{
  "head_dim": 96,
  "norm_eps": 1e-05,
  "bias": "all",
  "init": "normal",
  "init_std_up": 0.0281,
  "init_std_down": 0.00256,
  "decay_fraction": 0.65,
  "seq_len": 128,
  "z_loss": 0.0001
}
Each number is 50 + 12 x the weight over its row's rms, rounded and kept within 0 to 99. Layers, rows and columns count from 0. The size before them is the row's rms in percent of the matrix's.

# down: layer 10 MLP down (transposed), 768x192, rms 0.0456, rows 703-767, columns 64-95
# gate: layer 10 MLP gate, 768x192, rms 0.194, rows 704-767, columns 64-95
# up: layer 10 MLP up, 768x192, rms 0.188, rows 704-767, columns 64-95
down703 101:33 28 55 72 58 54 50 57 42 51 47 39 51 53 63 55 44 44 33 51 54 32 46 44 45 38 48 27 52 37 49 46
gate704 112:57 46 47 45 44 53 44 64 57 25 35 48 53 21 56 62 58 48 69 37 36 54 55 61 64 51 62 41 60 37 63 50
up704 105:40 27 44 52 50 42 45 75 44 28 46 36 40 38 59 60 58 52 63 43 49 42 70 40 65 48 57 52 11 47 46 51
down704 115:64 37 62 38 55 45 29 46 51 49 64 65 57 46 57 31 58 42 54 48 35 56 43 61 70 64 43 56 50 46 80 49
gate705 090:33 48 58 51 34 25 36 46 28 49 54 57 43 82 41 59 38 29 36 68 54 86 47 64 50 41 38 44 45 51 48 40
up705 088:42 68 42 39 57 53 47 50 63 55 32 29 51 28 50 57 67 77 48 55 24 54 28 39 54 52 44 69 55 32 70 36
down705 091:47 56 47 64 34 40 35 65 60 49 74 42 40 58 67 52 52 37 41 60 60 79 58 59 56 70 55 28 32 46 59 48
gate706 076:56 50 54 64 41 46 51 43 65 32 35 41 50 47 59 38 67 32 52 43 42 50 38 43 42 53 59 58 53 71 45 50
up706 087:41 51 50 61 50 54 53 30 58 66 42 49 46 78 48 51 47 51 43 43 61 64 42 62 66 57 63 43 51 62 57 58
down706 086:52 58 68 51 56 54 47 58 54 68 57 37 51 46 45 32 50 48 46 46 39 57 34 60 41 64 53 77 45 25 64 58
gate707 096:50 61 50 64 65 51 43 54 68 44 32 64 49 75 24 53 74 64 49 51 50 52 53 52 56 55 45 24 41 63 35 28
up707 100:49 50 36 39 51 37 50 53 60 40 51 47 55 47 47 43 47 73 43 85 39 67 65 35 30 48 38 34 64 42 67 34
down707 097:46 64 32 34 50 36 66 38 37 53 42 47 53 67 65 61 27 38 58 52 60 39 46 72 50 59 62 59 45 68 23 59
gate708 093:59 33 65 73 48 56 40 54 40 46 42 61 64 70 63 52 58 35 44 32 47 67 20 50 47 59 49 61 37 56 40 51
up708 087:34 67 26 42 56 62 39 48 51 62 58 69 20 61 37 51 55 71 50 56 51 23 61 50 49 38 52 42 49 48 52 47
down708 100:56 43 51 48 49 39 52 62 52 61 62 71 56 70 66 36 48 55 76 42 71 56 26 63 63 40 50 40 57 62 60 66
gate709 104:80 32 59 63 44 61 37 73 65 76 46 40 59 65 60 59 47 56 46 41 44 43 51 18 62 55 44 40 48 51 58 34
up709 104:56 68 56 75 40 36 40 42 44 69 36 42 28 72 61 37 49 50 45 52 49 43 34 81 30 47 65 30 60 55 88 64
down709 101:50 67 53 60 57 51 72 56 47 45 43 23 51 51 50 46 50 41 39 31 58 45 60 42 43 62 61 46 31 59 65 34
gate710 101:42 46 23 49 48 59 54 44 61 52 56 44 47 48 56 45 41 54 64 46 65 51 55 43 46 73 35 72 51 76 54 72
up710 098:51 34 31 54 68 48 52 64 72 44 44 42 41 56 42 44 38 46 69 52 58 45 36 76 56 46 50 35 62 44 62 43
down710 098:47 42 37 58 73 56 53 36 55 63 66 38 45 26 60 45 55 57 45 44 52 36 60 47 69 50 64 55 61 53 24 63
gate711 093:39 51 64 55 63 43 38 56 55 64 64 47 38 64 52 61 62 48 49 54 47 45 45 43 28 61 36 46 39 32 48 36
up711 091:59 44 55 33 68 45 59 42 28 58 55 41 45 44 30 37 60 58 46 33 46 74 69 59 41 53 51 48 59 38 60 33
down711 095:58 37 58 37 69 36 26 64 47 50 47 53 53 34 28 64 49 55 55 61 55 54 53 51 69 74 28 47 54 38 33 49
gate712 097:49 60 29 49 52 60 29 58 61 77 67 40 45 37 55 59 52 52 63 42 60 45 54 59 77 60 57 44 54 43 73 56
up712 098:57 34 50 55 35 48 55 47 55 46 39 46 48 36 39 40 54 58 71 41 68 38 41 69 80 36 54 43 60 70 77 47
down712 097:72 46 62 45 42 52 63 29 51 71 71 47 41 44 50 55 46 46 57 59 45 24 46 61 55 49 60 52 56 30 49 46
gate713 122:25 32 47 50 57 64 40 59 47 58 56 45 70 55 32 38 39 39 81 33 27 64 53 51 58 71 31 44 43 61 45 44
up713 111:58 34 28 44 15 52 50 41 57 59 42 50 49 36 39 37 64 51 58 36 66 53 61 62 36 55 41 49 70 58 60 51
down713 116:59 50 41 45 46 51 23 45 43 48 57 42 41 49 53 45 65 72 61 39 54 69 40 43 39 65 61 43 68 55 47 53
gate714 075:66 25 51 58 30 51 50 33 54 65 49 62 63 60 64 51 44 54 34 49 61 53 37 45 56 37 25 36 67 64 60 72
up714 083:66 32 57 69 68 53 41 50 50 35 48 36 45 59 35 53 48 36 58 41 62 65 48 37 62 64 67 29 48 39 48 59
down714 082:30 39 28 69 58 44 32 40 60 55 55 42 49 58 61 64 64 57 74 67 37 37 64 46 32 56 26 42 50 54 38 57
gate715 101:51 51 72 67 40 73 49 54 61 46 42 64 73 54 67 40 51 53 49 67 41 71 61 56 49 33 58 33 58 57 46 39
up715 104:30 56 72 64 54 61 70 49 60 67 50 61 60 51 44 48 83 62 45 50 50 68 61 40 50 35 73 32 67 58 74 45
down715 097:21 61 60 76 46 53 54 62 42 58 56 38 39 45 48 40 44 52 46 62 43 43 45 31 43 38 60 30 46 47 58 46
gate716 116:48 46 53 73 51 53 46 32 71 54 28 63 39 47 46 29 57 63 59 34 53 44 51 56 37 30 45 32 54 60 35 50
up716 113:44 58 51 43 54 60 58 31 49 49 41 42 56 46 52 52 50 41 47 52 28 51 61 65 54 16 21 54 43 37 75 34
down716 112:23 47 34 46 52 43 29 76 42 60 56 67 66 57 55 45 49 52 46 51 43 68 53 55 51 54 61 48 63 54 52 54
gate717 091:44 41 58 56 58 49 40 44 69 43 40 35 43 45 57 49 32 25 50 32 45 35 47 45 71 44 60 46 50 48 51 41
up717 100:29 42 55 64 77 63 47 45 39 51 48 42 45 57 28 58 69 52 41 45 49 54 51 57 60 53 54 50 54 39 29 39
down717 102:50 59 54 34 54 46 60 38 40 63 27 34 44 50 35 64 52 36 61 44 46 42 51 53 55 58 52 48 49 39 47 59
gate718 112:72 73 71 31 47 57 53 53 57 28 61 66 66 43 37 59 58 50 51 52 35 45 57 68 45 36 41 41 48 48 64 47
up718 116:57 36 84 56 57 58 62 44 45 79 38 40 56 55 27 73 46 36 46 47 50 70 51 57 38 57 25 52 28 28 56 59
down718 112:64 55 67 38 36 55 32 44 61 57 40 45 41 53 59 38 56 44 35 58 64 52 47 27 41 64 47 46 64 50 54 40
gate719 112:53 37 67 44 63 55 44 44 37 38 48 70 44 49 55 62 59 38 48 62 29 59 47 71 50 60 55 45 56 59 43 65
up719 118:52 51 25 34 31 44 58 51 51 56 28 55 58 74 68 63 34 49 43 48 47 63 48 49 60 67 68 42 63 60 72 33
down719 113:41 57 32 83 65 63 42 55 51 64 47 74 65 32 76 40 46 61 33 57 52 72 61 41 62 54 60 39 47 45 39 37
gate720 115:55 59 54 46 50 39 66 52 60 33 69 63 54 46 59 70 56 19 34 52 52 50 54 47 39 27 44 48 68 55 51 51
up720 114:48 55 60 48 16 75 48 53 43 59 31 42 57 36 58 75 42 44 44 57 57 48 52 58 48 35 64 62 27 63 64 64
down720 102:68 43 52 45 39 49 30 53 59 49 62 42 56 51 50 40 47 33 57 50 59 54 53 56 37 54 35 74 48 52 48 60
gate721 110:33 50 54 49 53 50 66 39 50 56 44 66 36 68 51 52 69 49 45 43 49 42 52 59 53 46 63 63 62 41 53 43
up721 102:27 57 59 20 38 43 77 45 60 62 69 48 47 65 50 33 69 37 48 55 66 38 85 37 64 33 70 46 49 54 45 73
down721 110:42 39 50 58 34 64 60 39 70 59 53 55 67 50 53 53 66 55 39 55 55 50 36 43 74 64 33 64 47 39 29 35
gate722 103:59 55 53 63 39 45 56 34 66 47 56 80 47 57 66 62 61 42 38 41 52 44 35 26 64 59 33 37 49 56 65 58
up722 109:60 62 39 55 76 53 28 50 48 37 57 42 21 63 39 69 63 51 44 47 42 71 45 60 51 49 44 41 65 46 32 61
down722 097:43 24 59 51 60 44 41 35 41 57 48 58 54 60 35 60 48 56 17 36 38 52 67 08 34 41 36 55 52 55 66 39
gate723 068:51 45 55 55 57 51 39 46 31 33 62 59 53 55 46 45 44 75 60 65 50 61 37 51 58 56 52 65 36 61 59 66
up723 074:42 46 56 41 74 64 68 41 52 52 71 65 57 60 40 49 51 29 47 42 72 61 58 56 53 50 35 31 42 67 57 42
down723 075:48 49 36 48 51 53 57 28 41 38 56 39 51 54 47 65 70 61 48 55 53 43 39 38 58 37 36 49 56 40 54 68
gate724 092:50 22 55 26 46 47 48 43 38 42 49 32 32 31 56 65 34 32 64 59 44 65 49 34 40 53 72 40 41 42 74 32
up724 097:45 66 55 64 53 51 44 49 51 46 47 54 49 50 56 33 56 49 56 44 63 59 41 47 51 38 50 45 27 51 41 68
down724 096:46 48 29 58 44 57 45 55 63 47 50 53 58 63 59 58 72 42 43 39 59 54 47 60 67 59 41 54 56 71 27 57
gate725 105:51 59 51 80 64 76 48 45 53 55 40 51 45 61 51 66 52 64 57 60 36 27 38 50 69 34 54 52 51 53 40 41
up725 112:53 46 53 30 62 65 46 51 33 64 39 67 60 29 72 37 35 49 49 59 26 49 37 31 53 50 65 56 42 66 58 64
down725 101:56 39 39 67 35 42 34 52 68 56 68 57 38 62 56 51 55 54 60 56 76 63 63 58 54 50 41 39 54 59 46 49
gate726 106:75 93 45 24 40 53 60 68 55 34 43 62 47 52 33 61 56 56 60 46 68 43 55 83 35 65 40 48 52 33 31 31
up726 091:45 52 55 67 55 38 20 55 55 28 27 51 49 55 67 49 76 57 46 55 34 31 43 78 51 47 51 41 42 60 36 61
down726 097:38 48 62 55 49 55 63 57 43 41 49 53 55 46 46 46 53 67 45 56 49 26 50 56 59 29 43 43 43 28 38 66
gate727 111:46 57 44 49 42 64 56 44 57 55 45 70 57 60 56 73 42 36 56 44 43 37 51 57 48 49 37 40 18 45 46 82
up727 113:49 37 59 57 69 46 76 57 50 68 48 47 63 33 43 52 64 45 55 53 58 48 71 37 41 74 44 53 39 52 38 27
down727 102:61 41 64 70 56 68 48 66 49 61 56 52 36 43 31 51 51 40 61 36 70 46 53 37 72 46 48 43 38 45 54 53
gate728 092:49 56 38 34 36 68 39 31 51 50 36 35 37 62 30 59 44 42 62 45 38 56 36 50 54 53 45 54 69 76 45 58
up728 101:28 61 60 30 61 50 80 45 60 49 38 60 69 48 58 54 49 64 53 32 35 21 66 37 70 39 52 65 46 49 45 61
down728 096:57 64 59 65 60 42 31 49 51 33 59 41 44 58 57 38 53 51 48 72 74 74 19 62 29 60 65 40 46 29 40 57
gate729 106:49 69 37 58 15 39 44 32 54 39 36 56 75 53 47 42 34 56 60 54 29 51 47 55 58 59 43 41 54 49 37 50
up729 104:49 65 40 48 53 49 53 76 86 46 52 47 70 58 59 39 43 27 75 60 58 49 43 51 50 61 76 65 36 63 43 53
down729 102:46 51 49 57 39 41 55 45 57 48 50 55 49 50 49 61 58 53 56 66 59 57 54 40 82 59 52 54 49 41 50 40
gate730 111:38 50 51 52 50 49 72 63 50 39 62 58 58 80 34 50 37 55 52 54 62 49 54 41 74 48 60 55 57 52 55 58
up730 103:55 42 45 38 46 51 70 68 43 50 75 38 60 48 51 52 42 41 38 57 66 52 42 48 42 38 40 48 43 36 54 44
down730 109:60 63 33 11 52 53 48 49 55 52 61 63 64 49 51 56 32 58 62 51 59 50 46 53 32 33 66 58 44 26 62 50
gate731 088:60 69 62 32 54 57 52 20 43 60 53 53 46 63 56 55 52 61 49 51 58 53 41 51 33 44 25 52 49 28 45 29
up731 086:50 56 56 44 57 39 27 58 53 37 52 33 30 61 33 55 60 53 43 35 68 41 44 62 77 76 43 63 53 46 47 46
down731 089:62 57 37 46 61 37 57 62 55 45 61 33 55 58 56 70 31 51 43 28 48 47 53 25 78 75 37 63 60 79 23 33
gate732 099:72 37 42 50 63 65 69 49 56 58 43 55 90 51 65 54 45 25 60 39 29 53 48 49 68 60 40 40 32 58 62 53
up732 102:53 54 43 49 50 63 46 47 37 69 36 24 31 60 65 53 45 47 47 48 43 69 36 60 63 48 30 60 53 36 61 45
down732 103:68 67 63 47 52 60 63 36 43 77 38 44 44 50 36 43 35 48 46 43 64 34 39 48 69 58 48 36 61 61 50 49
gate733 100:39 56 45 66 48 40 56 66 44 50 45 57 44 44 50 39 51 41 50 34 32 58 57 41 37 70 45 44 75 53 47 56
up733 097:58 62 53 51 45 28 33 74 43 29 52 48 44 44 54 43 65 47 84 51 44 54 38 51 18 37 38 42 40 62 41 27
down733 095:55 55 70 57 30 42 48 51 43 49 47 74 68 65 42 64 36 61 44 51 67 34 47 65 55 41 55 56 30 50 57 49
gate734 110:52 58 59 28 51 34 46 76 60 58 60 67 40 45 53 33 44 42 94 54 63 39 59 55 84 44 42 63 51 55 39 63
up734 110:55 43 42 62 58 62 39 67 57 70 63 45 77 55 70 41 53 60 56 53 54 46 42 58 59 56 38 60 56 69 47 18
down734 114:36 44 49 56 40 40 50 78 71 50 73 30 34 48 69 40 64 59 39 39 50 35 36 43 56 46 57 61 69 66 44 65
gate735 127:66 64 58 64 59 52 54 41 62 61 43 43 46 60 64 50 56 37 74 50 67 65 50 64 60 63 62 52 41 58 64 76
up735 153:52 51 50 37 57 48 33 43 48 37 54 59 50 55 33 39 46 73 27 44 33 30 40 43 46 47 58 48 47 54 40 45
down735 124:65 47 50 66 54 52 63 53 55 64 34 28 41 50 48 53 48 26 68 56 61 66 56 61 48 58 50 60 41 51 57 57
gate736 097:35 43 34 43 36 58 45 49 43 40 61 29 48 56 44 52 51 51 52 48 58 57 43 33 61 49 45 59 34 40 60 32
up736 109:71 60 58 27 31 45 66 32 45 55 68 51 33 42 60 49 48 45 38 54 32 52 61 28 47 62 53 52 55 56 37 66
down736 107:29 39 59 65 44 60 54 74 42 59 41 45 45 57 37 45 35 58 54 59 40 47 86 51 65 51 50 32 55 62 65 48
gate737 103:51 32 44 54 57 38 47 55 57 27 45 52 28 64 63 26 58 57 46 63 85 65 49 41 57 55 48 66 44 35 44 59
up737 104:61 80 54 54 47 35 48 13 67 42 57 33 41 70 49 60 71 41 51 47 56 28 47 47 51 48 61 50 52 46 65 43
down737 101:38 46 56 54 51 49 42 53 53 36 53 67 42 47 55 60 48 12 39 35 76 43 50 63 73 45 49 71 48 56 62 55
gate738 120:52 59 62 68 42 61 51 50 62 66 59 46 56 62 62 56 57 37 50 39 57 57 68 52 54 49 54 55 42 42 53 41
up738 111:73 45 61 54 41 53 59 65 54 52 60 50 30 52 41 67 48 66 49 52 69 57 39 65 64 44 57 39 48 42 40 56
down738 116:33 56 50 42 50 36 53 60 37 68 50 38 51 77 49 61 66 53 57 50 37 65 36 46 68 74 24 75 51 57 53 50
gate739 110:74 32 70 68 31 48 25 51 42 55 63 44 52 44 40 47 56 54 44 41 51 44 71 54 45 39 38 44 57 45 63 54
up739 113:48 37 47 30 59 48 40 48 69 40 47 67 42 61 60 43 50 49 58 64 64 66 55 46 53 40 47 41 47 63 37 60
down739 107:19 71 37 48 52 55 73 49 22 53 62 65 45 49 54 43 38 59 55 33 38 51 62 31 59 58 65 48 58 56 44 35
gate740 110:44 71 38 51 47 60 45 66 39 39 49 49 65 35 51 51 73 46 56 48 42 58 43 46 50 68 50 66 41 50 43 49
up740 113:65 60 65 56 55 41 41 49 47 43 70 93 46 39 22 43 69 40 29 39 53 45 61 45 29 58 45 69 67 67 58 58
down740 110:66 66 50 52 53 47 64 61 43 57 50 75 44 43 43 34 62 63 54 48 52 41 40 45 38 39 64 62 45 44 72 58
gate741 093:49 66 65 42 53 56 50 12 57 58 62 62 48 63 68 65 47 46 55 54 90 39 43 51 60 60 66 45 67 63 55 48
up741 097:58 44 63 63 57 63 53 57 58 34 26 67 54 66 33 34 67 60 45 39 24 55 77 54 38 46 43 56 55 31 50 46
down741 098:45 41 67 22 54 42 33 49 31 46 57 36 45 43 58 54 38 57 38 63 64 35 59 42 31 36 45 46 42 48 69 58
gate742 098:45 57 47 22 44 54 42 32 29 63 54 38 58 58 52 60 43 51 57 66 43 51 63 44 61 47 36 58 60 58 44 50
up742 100:29 41 45 57 69 32 50 48 57 48 48 46 24 30 34 36 35 52 52 47 52 45 47 48 36 62 70 31 65 34 64 70
down742 092:37 46 44 36 57 73 53 54 45 53 69 47 31 59 53 65 62 43 34 57 52 55 45 46 61 57 24 38 48 62 63 36
gate743 097:69 43 35 51 60 67 78 35 62 31 68 51 34 44 33 76 38 54 61 52 37 41 44 63 71 41 35 56 54 47 55 57
up743 099:39 47 42 59 48 47 84 39 58 39 66 69 35 46 39 57 57 53 54 52 28 42 44 33 58 48 58 52 57 57 54 44
down743 105:47 36 49 44 34 54 55 41 47 39 55 29 53 59 55 61 48 32 64 59 46 70 17 46 56 63 54 44 65 42 69 38
gate744 081:41 58 70 53 70 52 61 63 72 30 34 61 48 63 53 46 55 56 45 37 42 59 58 48 50 41 39 53 47 61 71 40
up744 088:80 45 18 31 35 34 38 37 46 44 32 65 76 36 49 61 61 53 49 64 50 65 67 32 47 44 52 55 43 62 52 72
down744 087:57 49 57 44 48 50 52 51 38 58 53 34 53 63 59 60 22 34 68 59 52 47 59 30 49 48 69 44 49 49 38 35
gate745 098:44 58 46 44 52 49 83 65 57 27 63 53 48 26 57 44 48 47 67 61 46 56 57 49 62 40 54 36 59 53 33 67
up745 092:54 48 48 61 50 75 47 78 63 44 59 53 49 56 66 60 69 38 63 35 51 21 67 57 38 65 51 46 43 52 34 47
down745 097:46 38 51 27 33 25 73 68 53 58 44 55 40 64 39 52 54 50 42 34 38 46 41 54 50 65 39 62 28 75 60 58
gate746 098:67 46 62 53 53 49 39 47 38 50 63 46 71 41 78 46 38 46 36 27 50 26 23 53 48 57 51 28 45 45 47 42
up746 098:36 57 40 54 63 49 58 41 35 42 45 49 52 41 53 68 23 50 31 49 46 72 43 48 62 64 62 41 69 41 42 25
down746 098:59 35 46 52 45 36 43 65 60 52 44 41 46 69 51 40 55 53 51 41 37 52 48 49 57 55 54 69 25 51 41 57
gate747 105:51 51 63 78 68 58 50 57 60 50 55 49 54 60 49 64 36 58 47 50 41 42 61 55 68 55 34 46 46 49 71 49
up747 102:51 62 54 43 59 45 44 63 58 21 57 43 38 79 50 71 33 65 56 38 54 44 42 76 38 55 51 42 59 37 56 42
down747 101:51 45 44 42 60 57 40 60 47 54 52 46 65 47 57 63 55 48 40 43 36 44 45 41 49 71 43 57 26 49 52 49
gate748 082:52 27 33 56 59 66 45 65 46 59 46 55 55 69 47 59 39 52 44 73 45 46 83 45 72 42 52 42 46 42 51 52
up748 089:67 67 59 29 54 56 69 54 51 63 32 38 45 43 36 40 40 48 38 26 53 41 40 43 52 34 54 41 41 54 54 46
down748 095:36 43 50 56 68 55 38 59 58 79 50 65 51 52 61 48 37 53 65 69 49 42 46 37 53 55 54 53 56 44 44 35
gate749 102:49 52 54 47 51 44 65 55 59 74 41 43 47 57 53 73 48 28 60 49 43 60 53 42 46 44 48 61 66 61 44 52
up749 101:69 54 54 39 76 62 51 49 54 24 54 61 61 56 28 45 31 60 55 55 61 52 58 65 57 35 36 42 59 38 46 62
down749 108:30 48 34 56 29 60 42 26 37 38 51 41 38 42 56 50 49 35 40 35 44 53 64 69 65 49 38 46 59 72 68 54
gate750 108:78 44 42 47 50 62 56 32 47 38 57 41 41 64 59 58 39 45 54 44 42 48 45 58 51 46 46 48 66 48 44 74
up750 104:48 67 27 06 41 43 61 42 51 66 63 44 46 52 67 45 32 41 69 64 50 65 47 42 30 35 41 66 56 52 57 34
down750 118:62 48 49 48 46 58 54 55 31 60 56 25 54 36 50 46 48 35 65 50 64 45 33 44 36 60 35 64 57 54 56 67
gate751 095:22 30 40 49 48 47 61 57 38 60 59 47 36 32 59 50 48 43 40 51 60 40 56 21 85 32 43 45 49 39 56 42
up751 092:52 73 41 34 56 63 54 64 43 56 34 28 54 36 56 57 62 53 52 65 57 50 60 40 62 35 38 40 61 51 52 42
down751 096:45 50 55 57 62 27 67 54 50 40 60 63 55 70 52 27 53 47 61 76 46 59 58 33 75 47 27 54 53 61 55 60
gate752 122:33 44 46 49 46 48 27 61 82 38 56 56 46 48 58 52 51 66 39 35 42 50 50 50 62 43 46 69 51 40 41 54
up752 114:51 66 55 40 54 36 55 56 49 34 61 30 58 46 57 42 37 64 32 64 55 59 31 54 49 65 50 65 43 52 72 47
down752 114:47 66 57 44 19 53 60 77 59 48 58 47 46 50 51 50 55 45 40 37 37 71 44 81 45 48 57 32 51 80 41 66
gate753 045:59 47 23 55 58 66 46 38 52 47 34 73 50 44 37 48 60 36 49 48 43 50 33 53 44 54 66 51 44 37 37 43
up753 042:57 50 46 54 65 72 49 37 60 68 53 57 54 44 68 41 61 54 53 47 44 41 48 64 35 41 65 74 77 36 50 50
down753 049:50 48 54 35 44 45 48 56 57 52 43 38 45 63 68 52 46 44 24 49 50 56 52 65 31 46 42 56 46 49 50 63
gate754 112:56 56 46 23 62 63 32 50 64 36 64 61 74 65 57 33 51 39 43 49 51 33 18 42 59 51 53 29 42 55 66 66
up754 108:71 57 48 48 67 11 32 49 60 55 45 50 58 68 45 31 49 29 50 60 36 43 53 56 59 50 40 72 55 61 53 44
down754 110:42 58 49 46 51 22 56 48 26 47 51 22 52 53 53 38 51 54 68 57 33 51 43 54 49 50 78 64 47 81 43 40
gate755 102:28 50 46 51 40 66 52 50 42 59 61 32 47 56 56 63 64 40 44 36 36 52 48 39 46 53 49 50 53 31 50 83
up755 106:74 62 30 65 44 53 53 59 45 66 56 71 57 36 39 40 42 53 49 63 47 45 63 34 39 51 67 61 47 60 40 52
down755 100:56 51 84 50 46 49 56 56 44 36 35 50 65 55 59 56 63 59 64 41 47 61 62 47 73 66 35 42 45 56 52 43
gate756 116:31 36 46 45 47 57 68 94 44 34 49 56 57 68 59 70 37 41 65 39 65 58 53 53 38 50 62 55 54 43 58 44
up756 109:57 41 55 27 48 66 71 75 64 49 54 76 39 38 39 53 54 58 48 37 23 41 58 54 60 52 48 55 68 47 56 38
down756 109:54 49 56 58 38 51 56 47 41 56 56 38 67 52 63 37 48 47 43 11 70 47 43 45 56 59 45 62 61 47 74 40
gate757 105:36 32 47 50 63 60 71 60 41 51 54 54 50 43 66 62 51 56 50 12 52 49 42 47 37 46 42 50 55 32 49 48
up757 101:38 75 70 30 56 33 40 72 34 52 57 67 52 32 50 50 48 66 74 46 46 41 64 56 64 42 59 50 47 45 53 32
down757 104:45 39 47 46 25 55 51 60 48 46 50 39 44 39 54 63 66 45 42 57 58 47 48 38 42 45 61 47 30 73 36 48
gate758 114:37 38 61 42 50 66 60 46 45 71 54 67 51 43 41 64 48 59 52 47 60 50 42 62 32 40 51 55 73 46 51 38
up758 109:37 75 23 60 67 61 36 59 50 22 35 32 56 60 28 39 53 54 40 54 66 60 37 47 53 54 67 46 61 52 46 65
down758 115:65 57 51 67 38 53 52 35 55 31 29 58 45 62 49 63 53 36 57 25 54 47 60 51 37 49 28 80 52 66 51 36
gate759 098:30 68 62 51 69 55 49 42 61 54 53 58 41 47 57 49 59 34 50 57 38 55 43 44 64 81 29 51 44 74 52 61
up759 095:63 53 53 59 67 69 37 65 30 43 53 48 47 44 66 61 25 41 64 38 47 29 41 60 56 49 32 36 42 48 60 49
down759 108:36 57 33 29 65 39 26 42 40 52 58 43 32 49 49 27 70 49 62 61 64 44 64 44 53 42 79 47 40 41 47 54
gate760 116:48 39 45 33 45 49 51 48 62 56 59 68 50 62 54 43 31 45 44 45 63 34 40 60 49 57 59 30 66 41 40 25
up760 108:54 47 68 55 43 62 33 75 67 40 56 54 40 47 52 54 41 48 51 46 46 67 31 61 46 50 58 35 63 46 43 65
down760 115:47 36 65 54 38 43 73 75 56 54 52 49 66 66 43 37 50 73 30 44 47 36 48 34 42 64 50 57 59 41 73 60
gate761 090:52 56 36 40 51 45 44 34 50 47 58 50 59 40 56 39 52 40 51 27 51 53 68 55 59 40 47 52 42 58 42 41
up761 089:52 28 57 48 51 51 40 69 49 52 31 23 64 33 65 46 55 31 64 41 55 50 60 47 43 47 49 42 52 55 36 44
down761 095:46 41 69 51 64 42 56 51 60 55 39 42 74 48 56 64 54 36 39 74 41 56 75 64 30 34 41 54 66 43 44 44
gate762 109:50 44 48 41 71 54 36 48 56 46 40 37 51 54 42 53 53 50 40 35 37 30 84 73 75 67 41 57 40 35 28 67
up762 098:51 33 67 36 67 45 69 50 58 38 60 24 22 55 41 44 43 68 65 32 67 36 45 32 42 39 56 52 63 57 42 55
down762 101:39 50 31 29 66 58 55 43 29 59 46 48 36 45 62 33 42 51 43 62 66 39 54 63 59 57 49 57 57 55 64 40
gate763 093:47 65 62 42 30 46 53 39 55 52 66 46 73 54 69 56 51 50 57 32 61 37 71 56 27 65 37 47 34 57 59 59
up763 092:38 42 47 49 64 46 62 58 55 42 59 48 83 68 66 59 57 67 60 69 61 68 26 58 36 56 44 45 49 45 49 42
down763 091:45 48 29 78 53 40 59 51 59 49 45 71 62 43 54 42 33 60 66 45 30 49 50 51 41 47 64 56 52 58 61 52
gate764 078:53 37 50 57 45 68 59 39 53 54 37 40 45 67 52 62 43 44 55 66 46 37 68 56 41 45 77 51 53 61 47 52
up764 084:54 65 60 61 49 43 58 65 48 52 46 42 47 83 51 52 68 47 41 46 51 49 52 46 53 43 51 25 30 41 38 45
down764 086:56 43 47 36 34 53 51 59 47 61 48 50 37 57 46 40 35 55 44 58 35 51 46 60 61 46 51 45 42 36 60 44
gate765 097:58 44 59 30 24 63 71 37 66 56 43 44 37 39 48 41 34 76 67 46 59 58 63 58 48 49 66 54 45 60 59 56
up765 100:41 33 39 53 59 54 61 45 54 70 37 48 39 64 41 38 53 37 39 58 66 55 48 52 47 41 56 49 61 39 31 64
down765 103:42 22 53 66 46 57 70 49 49 66 51 39 51 46 41 49 28 45 50 61 58 54 49 58 41 44 43 45 63 69 52 68
gate766 100:58 36 61 56 44 57 64 26 26 52 53 53 76 51 42 49 52 45 39 44 58 61 80 65 56 51 32 43 54 53 46 44
up766 102:51 78 59 47 48 64 65 44 72 82 62 39 52 40 62 35 34 51 61 56 46 26 57 38 44 42 46 84 57 40 49 32
down766 104:38 48 63 63 53 39 65 50 53 47 59 52 54 50 31 40 51 44 49 58 61 64 51 72 39 42 17 40 40 53 47 60
gate767 088:60 51 32 56 59 47 53 44 42 52 64 44 53 60 40 15 54 62 64 74 52 38 50 56 26 62 50 28 51 33 63 55
up767 092:41 51 46 67 50 25 53 51 60 49 28 43 32 43 39 47 63 55 33 41 55 56 44 35 52 62 24 52 44 62 43 78
down767 094:43 48 33 46 82 38 35 65 56 54 52 65 51 65 34 49 46 62 51 52 48 40 61 50 54 51 52 66 46 64 61 26